config.toml
d_model = 448
n_head = 7
head_dim = 64
d_mlp = 1216
norm_eps = 1e-05
positions = "rope"
init_std_o = 0.00602
init_std_down = 0.00366
optimizer = "muon_variant"
weight_decay = 0.0088
Each number is 500 + 50 x the weight over its row's rms, rounded and kept within 0 to 999. Layers, rows and columns count from 0. Numbers have three digits each. The size before them is the row's rms in percent of the matrix's.

# q: layer 8 attention query, 448x448, rms 0.0498, rows 31-37,95-101,159-165,222-228,286-292,350-356,414-420, columns 224-335
# k: layer 8 attention key, 64x448, rms 0.0413, rows 30-36, columns 224-335
q222 110:487455491481503499516418483554524507512471413547563470574393531539356486470474429485435532421549472496518517457470583539484454510443517528548508588491606540614513457593514500411456439521586399491473610503494517449510478486479612434404473459421447433466508451526535527496479524537398367550558500535537495524535517465406552489548567522516
q286 094:540505501565527531518466548536518524486483414500478392458579580499448500589512605487599598525449593605592491417514567562437443438505474473501498535532578509577489500510484507416513504463486500531438503551569548568504431560425458543619454492533467457500546512491503521476505596442422513471501579528484405529454457486592573522521471400511
q350 111:498465531475562405572428536547424437434469421511518491534485503435518504478502473452488514481537491485457505583464535481525540454470501394527451517434485565615417537492435565474475478600547443534529544496532567590511443493463487386477511473463556489605511490444514460441394564441536525556472474491537433492528592540587517543535527553456
q414 096:466492479521519533554491558496504492448512603555538556412474469476425493617504391471507461499490512531500599513560471433424415535465509434578437559530462515498508426528481415561591505496477521532423484553478541491502444525525553470550449418528380402489546512476461444513535498600432408497554465511544483499480456486514558577548470473537
k30 099:490451573451568499454440509479494501507458512488505477473522505550593507483508500441506513494473492504488482398514460495623505487549482576552525414471581527450560430466386415553516556554598469464492418530386405530467542552485472588484515490404499499585447465459491453491525521499462521524437543580553540552512501424487535410491497469513
q31 101:526524514401529434570438451481472501495546522488525512437592488476503516541478506518467470519362478484385434487574502463421478541478575480495516548457460490462459463620492519573522503501503498566437514536540588503508440596493539543506484472492460463463456419526453468543444464530396454537507452551481556484521467562492452462551519423495
q95 105:545522399454547581605492550337494560504533429607510462528476471506523508568507474499551446486474496505516550425532559481527460479485479481421545629494467493450457530529460529561529455455480477553545477586555527492481419487516507441450481497491504406466436489501391610474499437546519490423566469383423586551513481435550572462468489492503
q159 092:463432486470538487426464425456513559559522490439490563480426468589463440410571499477442509493431575533474395439522511478459548565545526525558426496454482553381453576553485569501484551458489470534488437496450497518429454489460600549486560505456503507540465497568609514492543468494467490462530452487528505503441458426482527428542568541538
q223 096:571487460456524444540414478463537427525528495387518550500512538567489465489450593535502520424542506520542527406579488455537531432472570530474526472565463504458521580481522513483535465479465552534443502487542468446526648515447556522488501524512445555453481539461509633471564496482579513465409484510516466448474549520513593508573582505506
q287 105:431539586442548454502585495447547445455537381546436521473492530583524500518530493528482434462510520570521525465425545557576486505434597607535519480475462565529440581529501488572596489522452443511599403608594402421495581472482546508507387494430408492517540577474529529510495525516512503504516534436465547463420470482406518480498501558518
q351 107:518549488542489528532572481548459474584520454458601520528447450409464444490562425455471561513533499451580528513425531496667620488554619531470497512558431580418523530503470479549469489492482393485484432511499570410486512513507502553553494451520498479421490465572510564498457482540560491474544527537508538487507471442417450416534572547530
q415 095:539436457486410535556473523534535557478602452600545505546451498539428512519532556469518481418494386418514448455537533570450428436521502516493463537524548553483449455463561586564471523533451496422457520499520497361518512613543527478451433554377509465515545608652454496473553490557486525540559512461394419486542487549475499475511574447472
k31 101:527523501634461566479466463518473480438396438502570438464488491480417583490545498527476433503445503485583445479405470477573507440545520533540468412504523421529496443594481502506498503546520485497593521474487550585533493503530409513414496549481398498555579569603614435568560537507560598455462548473535408507462401478488543560493594481465
q32 110:522521458529485419554462547379506397488549535539531528521509474458458513421507532490512565535421463560546482457508509567518501500563544575558508576496524535479569413532546579505425465563556453599539489551465455550490467565457376462450568500562484504486485508603443465499572545520492535540445495518487376586457503555444477454521401487527
q96 098:528484441566556502478356439484488502507517431494527551462485535517555555495569555537520567520533496521495502423512487446456541469461403498611577455546538475463536498577498558482526456407493474550605594474540438508478590508510530413493472520604525500441396560398422469411515448485427401454471512512526540481536454493552556536495560545537
q160 111:572443455477508375529507512422494523490599412531484580539515403445538552489474488531454499488538445449469525453459527499538629440473533541410504572483498556461508447505513527477538518554470490540429430362542426500565431467509580504509415469502513494521451451529344448534467560460413438430481513583498469552576613467493480555463494466519
q224 097:590512540498431417496496467555505587436561498506522570506457463473504636578535389522450527489376544556601484536526492488667611466491454426483509507480510524556531449474509466476562536505524544531481456476567491535474478424501490523471498426398511444537507493488459506493600505487541384493509517480526438492536501450493474526443515519590
q288 096:521496509494457499506469390522570518585523535534488507585513449434551456443449556550561508578471503473539510494514500510471469585516432474479509487465561544526577450559552490564441397567425518487465514424558400541491523493636514523525475459413509524636464533490439462525563500486465431474504537442560472557529524513469450493522458443481
q352 111:484485536447469507509507455497420528548576458504550434470554520426547569514511501502485464549429555518513481440518520470519511555474454542554479447464600560488471502455574521557478499525527526484447479453460439447446531521453461443481541471552530560497481402511518572505543514537549500537542455486475396566508464531516472453484557431554
q416 098:557492493571546498461502541444478445528647457504571389538495453496496531506506403466547464465450471504495519426527491448533534489427439507473543419441499618463585544515511441589540524501546437493482510491459520497536533562533393435512527530398503510511454431483537411454467515545458502490528452572486471558549617480571541577501523436498
k32 102:437477472465467484491610579414534532514534475466510455546534469475493408529476453489506455572384513484501538489516515437343450529476586547476492458512560552458484558553486542510459552473521486428469471534509534554451506433474581508506511469472513462439416481483610502527482453482481609491545483428594532534593536579526524442553496483472
q33 102:414497470520433562494542508492456470385542475578560445587571456525485487576437430555551472508602491481525513399530502450499529478426518518482572488548539401528524529459577489567428473563560674462518448598444551493532566431569392523526473497450464540496453509554601475409508615588506463435526575371536470396438429503557515497516518486514
q97 100:564416567434582472542475523460532498503523419545497581585441510530529525517434453445426577431524485474507464515470572555571520511485476484549494542478570525539478544484569429560503526400470520517524406425467456444561565487505552574523397489516464433609406401513516573528517521498515551422543406451468468461531539620536501356472443515449
q161 102:487475466537499538575568386524457543471537525485496480464416444471463430521523520473501511460512546473522535453459502519491438462548489495492425493494475492488492587527525413492405470495575484514466398511478540467574487497571490419450491516583390593545540425496529474456484543430559458565493567460498527475550514550497509465517495429365
q225 104:484509501521513496491540518523415473444508573524526501505536471592483441459554556476465499461503545517511390532507546522423499521522470466506544521549480457536468575455492420513467485509542470464376504514560499488532648511499451580565496520578612510515460536473569470543551528548514546408523523534572501498405480517478538513485376571404
q289 102:581516518481612548481533410465480530465464486576463574496617499486525533429502499564483573486471542539459595411512508551515504442395571422473515479460444526493466512467474519487508434559534503426509491541497535484585521498498502490509505545522541477438460475539558455473489508515483510496415527421502658493504492531569506489462494491495
q353 110:450503455555562571555547484546484504436528464531505551475496517550581464465499458573484557449452521552537532556517547415490543521449572416425515464479549505539439526570423443630484427532487596464467514482504539543480533446503473493545451448511547530565435494464508477571528430456519571505474595515540506490510482641468504581509467545450
q417 101:475478466476531543553562392485505537402480601505468473597557392547551443540468502532582440523519540472573493501467508585533483536431483553478460592573570499562487556485558455507419521574432612469408528454528510523490530538461496507560492484471568443529470558523456449515529546409570424397478559533583496457608473610550519575500448343457
k33 096:504457506535485418531508462507489470534516463516506531539468574504528487510443429498445456403468426530517584465467505457478487492529454594435514422482525573476518456580547551389528478481414484497551494526509434539443537483489537446443610524509502455437478443494493401557458432579449395487586497504558479537523309466486538535509539484545
q34 106:477501572493469546511442518594539532494478494526641573437487486450459618534479595462500498452483499511433423523443544497505434464466535414392481460472464483499491525445494452451500526489524542503526624527468497522480444483487524418410493512532464489492459473461507452478506542530539506506566583410547471484437444433356565576472562519534
q98 100:466497460486449487431546517477465528513494447426535558517402559566434377424552497509466552403457410587471491550502444486560501464440494436492582534495497488505565521500479519441478489541494501504511468562511516438495482453544511447532551530451565508478455563488549535473525501500528418486548520454483484562465541393398544533520465519460
q162 094:427434494429575591495537576481530453532454525510478500485436503471506545474402539496466432527547552585497499445494449458414556541505534428456555501388536520491443437447606521573493485413513485535545515573485467488453545473546492486495481496488444493519561448539510522553448484548451513488471456522526448468417475533487552421510554565495
q226 104:456451488397456465507477466515546512593506448519504557508433485475504505512448543460471513461509604410561485514424457512498441454529457587552526451444479426414505537484534564481503477480493372456541535416499490514506540397457549495562532492459416450559549563538391411531357562453529493474449544503449563503501431498449538533405503562432
q290 100:460421604336550528450501607529525444511596491511455520442465568467512482448514549469460493510465530499484471392505445472493472451522489525462496552497482463580611488529531527521509457428515472489531560516488540555496556580506461374411542544501419480438499500462474479571480496431519536492442503574451491567488486452484496446444484520448
q354 108:538397548476546487479462535444507479526508449583492530499545537406577586478561557596504502551537506481519488489510487460470489525531388607459476552502525550481523507572567506485501531538473490534440526500517503534490498433469507499457578486550572442587572474533487499493414478442512550455477505525507533470508365539500534541469491494486
q418 098:502507562441587505550465488635420542470435420527508515456440538502518423494513398415572439525504482487549550480460476546512468564493530483569520490540423513439539444568455396447447517389482495509537561538498480512522488536423446448555474516533466513523567485501404431462470571511563586525500501431519563512458469490528540460483549603542
k34 101:431589430535600573510501472455522537499557487447510459505533539433553538507549462381453521546517503464481474531593546541454498534532525535541456573575560478534461423473492464509525480525558492537471459481469515526572592524547536489544494525566529553490548392491444504463522512494514517444423465467555513560569564467559453437539482505558
q35 108:480500489492531529478478452461574489476428513526569579505393429462542426513597352472548482501415470544460460437489457460615489524524511536464431531364455523504450442617425512461580455476508552524433477417418544492438476520514486481601506608588512442381513555599500477531464471420524532408509462516491421505552558511451548541484523485500
q99 096:478491456477532503486483600544450478390494570489571609532412473534474463461499504586484460551474467483477476522449480457506504358595521493525520527504496495522545545527437532466441487513510437483492447430524474486467440518505498526479474560449548428447487576526506554480543468470476504524491660527507480527490511555467461529496408500507
q163 100:495518459532500404482532596469535522452522489443547422517432545488487546478565391450466547554462504477367516560452426508559568524454485560380461502536469556423488498511491465488517511501553488517481594498451549594418420471444496558601433432453527475531587430514550460483527494471450504528549472418530477590572471457384486589340594504543
q227 104:538490510498576475489529600609549546463610531509461465474498552519512512471470452483472533510367571526494435574510506421512514463466495558508550484497524462534491482562489468486519400469528498436518535375421481492401535403496436486539470470383544451557542453469570522517543556504522536546514435464485487445470578509487534455471454621396
q291 099:503443484500426489510464517533551474467465471446521528531456465533499457505403452492511444486411507427553473529492472466580489398478524454384570394525465433498639526532430525470474378578510538535521565480521543577527503486585470515520410497542575472483547473515488473482517573512596528500466482550532551557461605492474542485465421502490
q355 118:457494522486526489502574465473492532539581483499582513474431612525556389434499417497491545455483537490543472455447531519609570435483532588492523515486581466537445476602492454511511513527471483501545448514513532553427409424446469466462554455514569516496548533542410531479569508456453367432505533480416455573450510525530461402519494483456
q419 095:442569562502524519483549505440475539516543523482533541520427550510529503503535429455489481492452541541595470576479485493469519561511597537582526482551492511574500504514441510503576510555481499448525510492519488514468397503506470516425497546563411424469632526591511433507528551463439506519565481412549508474517545434415405529429408496452
k35 104:479498476568449493555478483546474531584582485503469502516589488463399560556524490484541482481549576460494527559623502610556567425509497546501534505516529519485552501532515497567557521433435472440475422588519422508569541542546546510534512448520537614443466506541493565549492500500489461477429471469542559434555493459563467516555536472438
q36 103:514558476450497592396610581448443603533424493440483452589534490551481506500469481512481538428480492451497445380440580478569537461455493537520411469485431478485522553401462534496477552478503519414544529447495476476547519440449475475486578472517549537463505506461491516538512460545438498492526548467495428571464371484415531527459495519479
q100 096:474480443470465502484568413376460575486497598483455465465536513443528524421456480506478520481492483420499565437462475541485614494560528391383515567570560505543495451446527433548568566476534434523536554460478512471467549521527533435574599570466517444363530410556507495550448565526430500550505448508474474560480568453475519459527540472565
q164 098:439556495497448530387520495497446484431386400500494459587498492450481483500484460503526545553513561509505586511498500548492482544430472534474418447443468528517495590425541521468528490502511387503500519511567594441457501427472525548463553448569468563510435557466467522620503576566500440542545466456455365508424525522452541495487472457427
q228 106:463536458539440526597544368449510517498454460489531448460505416484589529523381510586625418474560513534490566490448489532637484446493658479446563522511480467492436549485433499481461500524448544568495553603465543539496474481451486446463528475572462456444508524541523496560440463428477556545503526445543482501517530430474455542508488481506
q292 102:453536482522562470422571402549434466402491496444465558566531476579506507537510518417449568541490458512575489540500491492506561577507439567519446509471462476543401517438438432536510527529461452591497432513503473493559511493488458471494571521458435498517502529539532507492467521564477532471539524475576511539491497552524396456492415537505
q356 108:450564461449538418482511465462454531510405397561499550494451476490516419457531432534523590484557518466485471506489461517538490587525607500474469463410496511517450491508514539546510515526433484489522565570526521505473490480540526497492498459467536573513475599469518555485471521514492403570506427399469439534448590505390502443488432563510
q420 098:485589445544577562541495441535415414496451498400448488530462541460491394452552462520477484460491555423538460410460412507487515449579469424428563519427446411574502549439445510517423496554528557441517475523477579541479576463431405485523560471524439513595508475400581511491569448598517573472510462486544552546459531486482543516601508533491
k36 095:498571484529534481529446561575506513481503521546581461520549504509387543459616602454368512515432474427511520378570493495454471435496515540613564496415486391500519510551534531517461446545574536486414456502606553504517486567543557492433425570429477532439561559503509508542472573497587525447555489527500601438535445468534598503463462486490
q37 111:521528465482504523619528478456444493496469487465536550517522492552546527541481484489483569488411525447456459441534515473459427474496478529485588500531558430524518428558552462493397471571427533521493472368496517512496561512454480546401571477462548504542483446453566382513498540496523452471449475468501435519580503607481546559545418458434
q101 096:467499517485447423574419526568554449495544414532516497575473487433495486537507534454496515499457544477438450476526554471502562603483522516463547433454529468485541464520628582559560584510609474445564469562545515535508628517515553473507448439516472473467475409466472489499553601483512508491479461498509577533443571580527486510462479571518
q165 099:559525419514466614493537560528430579552580449515527478454497567546627508513406502494476540510544372461539452549446487453536457418464517511519492514449539489563394454454520404435473533458460475465575505459535418594475493507573458501507482496442574499545447545473521447471522406432421403493582491528374419486512434601544472454524532498445